python train.py --head_dim=32 --norm_place="peri" --parallel_block=false --lr_mult_qkv=0.4 --lr_head=0.0156 --max_grad_norm=1.0 --warmup_steps=200 --decay_shape="linear" --max_seq_len=1024
Each number is 50 + 15 x the weight over the matrix's rms, rounded and kept within 0 to 99. Layers, rows and columns count from 0.

# layer 2 MLP up, 192x64, rms 0.107, rows 93-107, columns 32-63
51 47 75 66 64 40 57 62 37 63 48 63 57 68 42 48 57 30 38 66 20 43 55 48 47 76 20 65 63 42 26 70
30 35 48 38 60 64 49 60 50 62 63 58 63 69 79 64 59 37 63 41 78 76 66 40 43 85 37 64 71 38 45 34
29 59 62 66 55 54 37 06 73 37 62 66 34 66 43 45 57 61 50 54 38 64 41 25 64 56 61 51 28 56 50 69
43 59 49 38 43 51 46 05 53 51 47 53 33 44 50 70 35 43 31 38 44 65 43 24 44 73 64 29 43 53 32 55
53 48 19 81 42 39 52 55 70 46 55 60 28 24 39 56 56 62 77 68 58 56 35 71 53 46 38 32 42 70 28 46
44 66 62 61 51 51 25 34 57 76 25 74 47 56 46 53 47 66 56 66 51 43 46 36 28 74 50 27 46 35 35 46
45 42 27 49 52 58 64 46 68 27 15 40 40 47 32 33 56 45 87 45 30 48 54 33 32 58 43 36 61 39 37 54
47 17 29 21 52 51 74 51 52 50 43 71 59 34 43 56 47 39 26 45 60 43 57 54 46 53 22 54 37 12 44 54
47 40 17 50 55 52 61 46 62 56 64 18 68 43 63 45 54 57 34 26 39 37 53 38 57 34 76 72 50 41 38 41
38 32 72 54 47 39 25 45 61 49 42 21 26 43 46 57 31 58 69 41 48 62 64 49 56 66 68 48 21 47 21 47
37 45 53 41 47 62 50 34 42 67 24 78 77 57 29 47 45 61 62 48 30 37 49 51 51 76 54 70 32 51 45 61
45 42 78 50 38 40 35 34 41 46 62 34 73 47 25 45 44 76 48 68 68 41 47 50 36 75 48 53 59 74 19 42
45 45 54 48 50 53 67 73 20 58 58 46 37 63 29 39 78 60 49 46 42 62 37 59 63 52 69 22 42 61 47 43
57 54 40 53 54 65 47 63 41 55 62 20 57 56 37 44 40 49 47 35 47 43 57 33 63 78 26 33 49 47 63 31
23 62 17 46 50 62 44 47 62 46 26 43 15 60 29 26 67 48 60 67 65 34 53 71 42 53 58 62 49 50 70 57
# layer 2 MLP down (transposed), 192x64, rms 0.144, rows 93-106, columns 32-63
35 26 48 37 44 51 33 43 61 43 46 36 75 29 74 35 53 60 31 40 66 33 25 64 77 43 55 72 56 55 55 56
67 69 57 74 43 32 39 47 49 43 16 53 42 30 24 56 46 62 44 58 30 28 56 72 51 31 70 49 27 59 60 68
61 35 45 33 60 40 51 71 24 35 37 32 61 50 57 49 33 67 54 61 75 64 45 72 63 46 45 39 53 50 40 58
53 27 48 72 42 52 50 70 63 29 54 67 53 61 31 45 56 48 47 49 43 30 54 75 47 37 42 72 77 43 47 39
43 70 66 37 54 53 40 22 60 52 60 36 72 46 44 60 54 77 30 43 27 48 65 20 74 54 42 42 45 52 63 59
51 45 64 35 78 57 59 53 55 21 62 54 43 61 36 38 70 38 55 37 49 75 62 65 49 62 44 52 59 46 75 49
51 30 67 61 54 54 45 49 53 63 71 66 35 18 65 55 41 45 81 27 54 57 47 49 29 59 30 63 75 54 61 59
67 99 22 64 40 47 31 61 61 44 32 43 47 64 54 40 30 76 78 54 47 45 58 30 70 44 56 60 66 78 45 42
45 70 74 36 64 56 55 62 28 48 48 67 42 45 54 47 41 50 71 60 59 85 38 71 53 46 28 56 72 61 55 52
31 54 31 72 76 58 42 60 50 50 58 66 83 52 34 71 68 55 33 56 44 30 30 23 30 47 61 66 60 54 59 53
43 45 34 49 47 43 79 59 79 50 82 14 45 55 72 59 43 65 63 47 61 73 56 45 71 37 54 38 62 55 49 57
44 66 27 53 57 52 45 70 51 44 52 66 41 47 80 72 52 26 44 69 40 50 39 44 59 37 48 76 29 27 57 47
44 54 53 59 45 56 39 43 61 65 73 30 77 49 78 60 44 63 39 39 85 25 57 48 61 51 37 55 45 32 60 65
34 47 54 34 67 57 46 73 43 62 32 44 29 37 50 76 66 65 48 68 44 37 79 28 55 28 62 41 59 82 39 40
# layer 2 MLP gate, 192x64, rms 0.112, rows 94-107, columns 32-63
47 77 67 60 65 66 43 33 43 41 50 22 35 54 54 48 33 44 61 66 56 54 33 39 52 36 56 29 52 80 46 67
43 59 56 55 47 60 45 28 67 56 64 63 38 47 47 40 55 27 54 47 24 39 59 13 44 61 40 61 36 52 52 59
54 44 26 38 42 54 50 47 41 64 46 27 69 40 50 61 29 78 75 65 48 34 36 38 66 26 58 58 50 69 41 20
57 33 43 69 52 38 44 39 55 73 53 50 56 47 50 48 60 84 80 67 51 42 17 83 33 55 26 40 43 48 37 42
51 66 50 68 46 50 45 54 25 19 45 42 53 57 56 45 34 62 23 86 49 54 16 30 53 49 43 47 42 53 36 55
57 49 80 53 47 39 33 59 29 60 78 60 62 39 64 52 20 59 29 44 58 61 37 72 34 50 38 43 63 45 63 45
64 64 17 54 36 54 28 25 35 53 19 66 30 47 36 28 24 65 61 56 57 56 53 10 37 49 50 44 43 60 48 57
37 62 32 30 59 26 43 46 44 31 36 62 50 58 51 35 19 52 64 74 53 72 58 62 48 53 31 63 67 53 63 54
36 47 53 74 46 16 38 42 47 25 55 40 41 22 50 44 18 21 44 67 56 64 63 32 50 38 38 59 43 73 46 54
44 52 38 42 56 38 41 69 43 47 68 25 75 26 57 57 34 33 56 67 61 65 48 41 50 46 51 09 31 56 61 40
63 47 69 50 44 48 54 32 53 58 54 32 62 63 05 44 52 59 50 31 71 43 53 50 34 72 55 18 59 71 26 59
65 49 42 46 58 63 76 20 27 57 18 69 60 41 32 42 73 41 53 62 31 72 62 50 40 63 68 22 37 26 41 40
28 55 57 59 23 68 62 94 62 18 53 48 24 28 38 24 53 38 28 40 43 47 39 32 60 52 37 56 68 77 39 35
63 66 27 46 65 67 29 50 72 61 60 47 45 41 35 38 17 44 32 43 45 34 15 45 55 28 35 30 66 40 75 41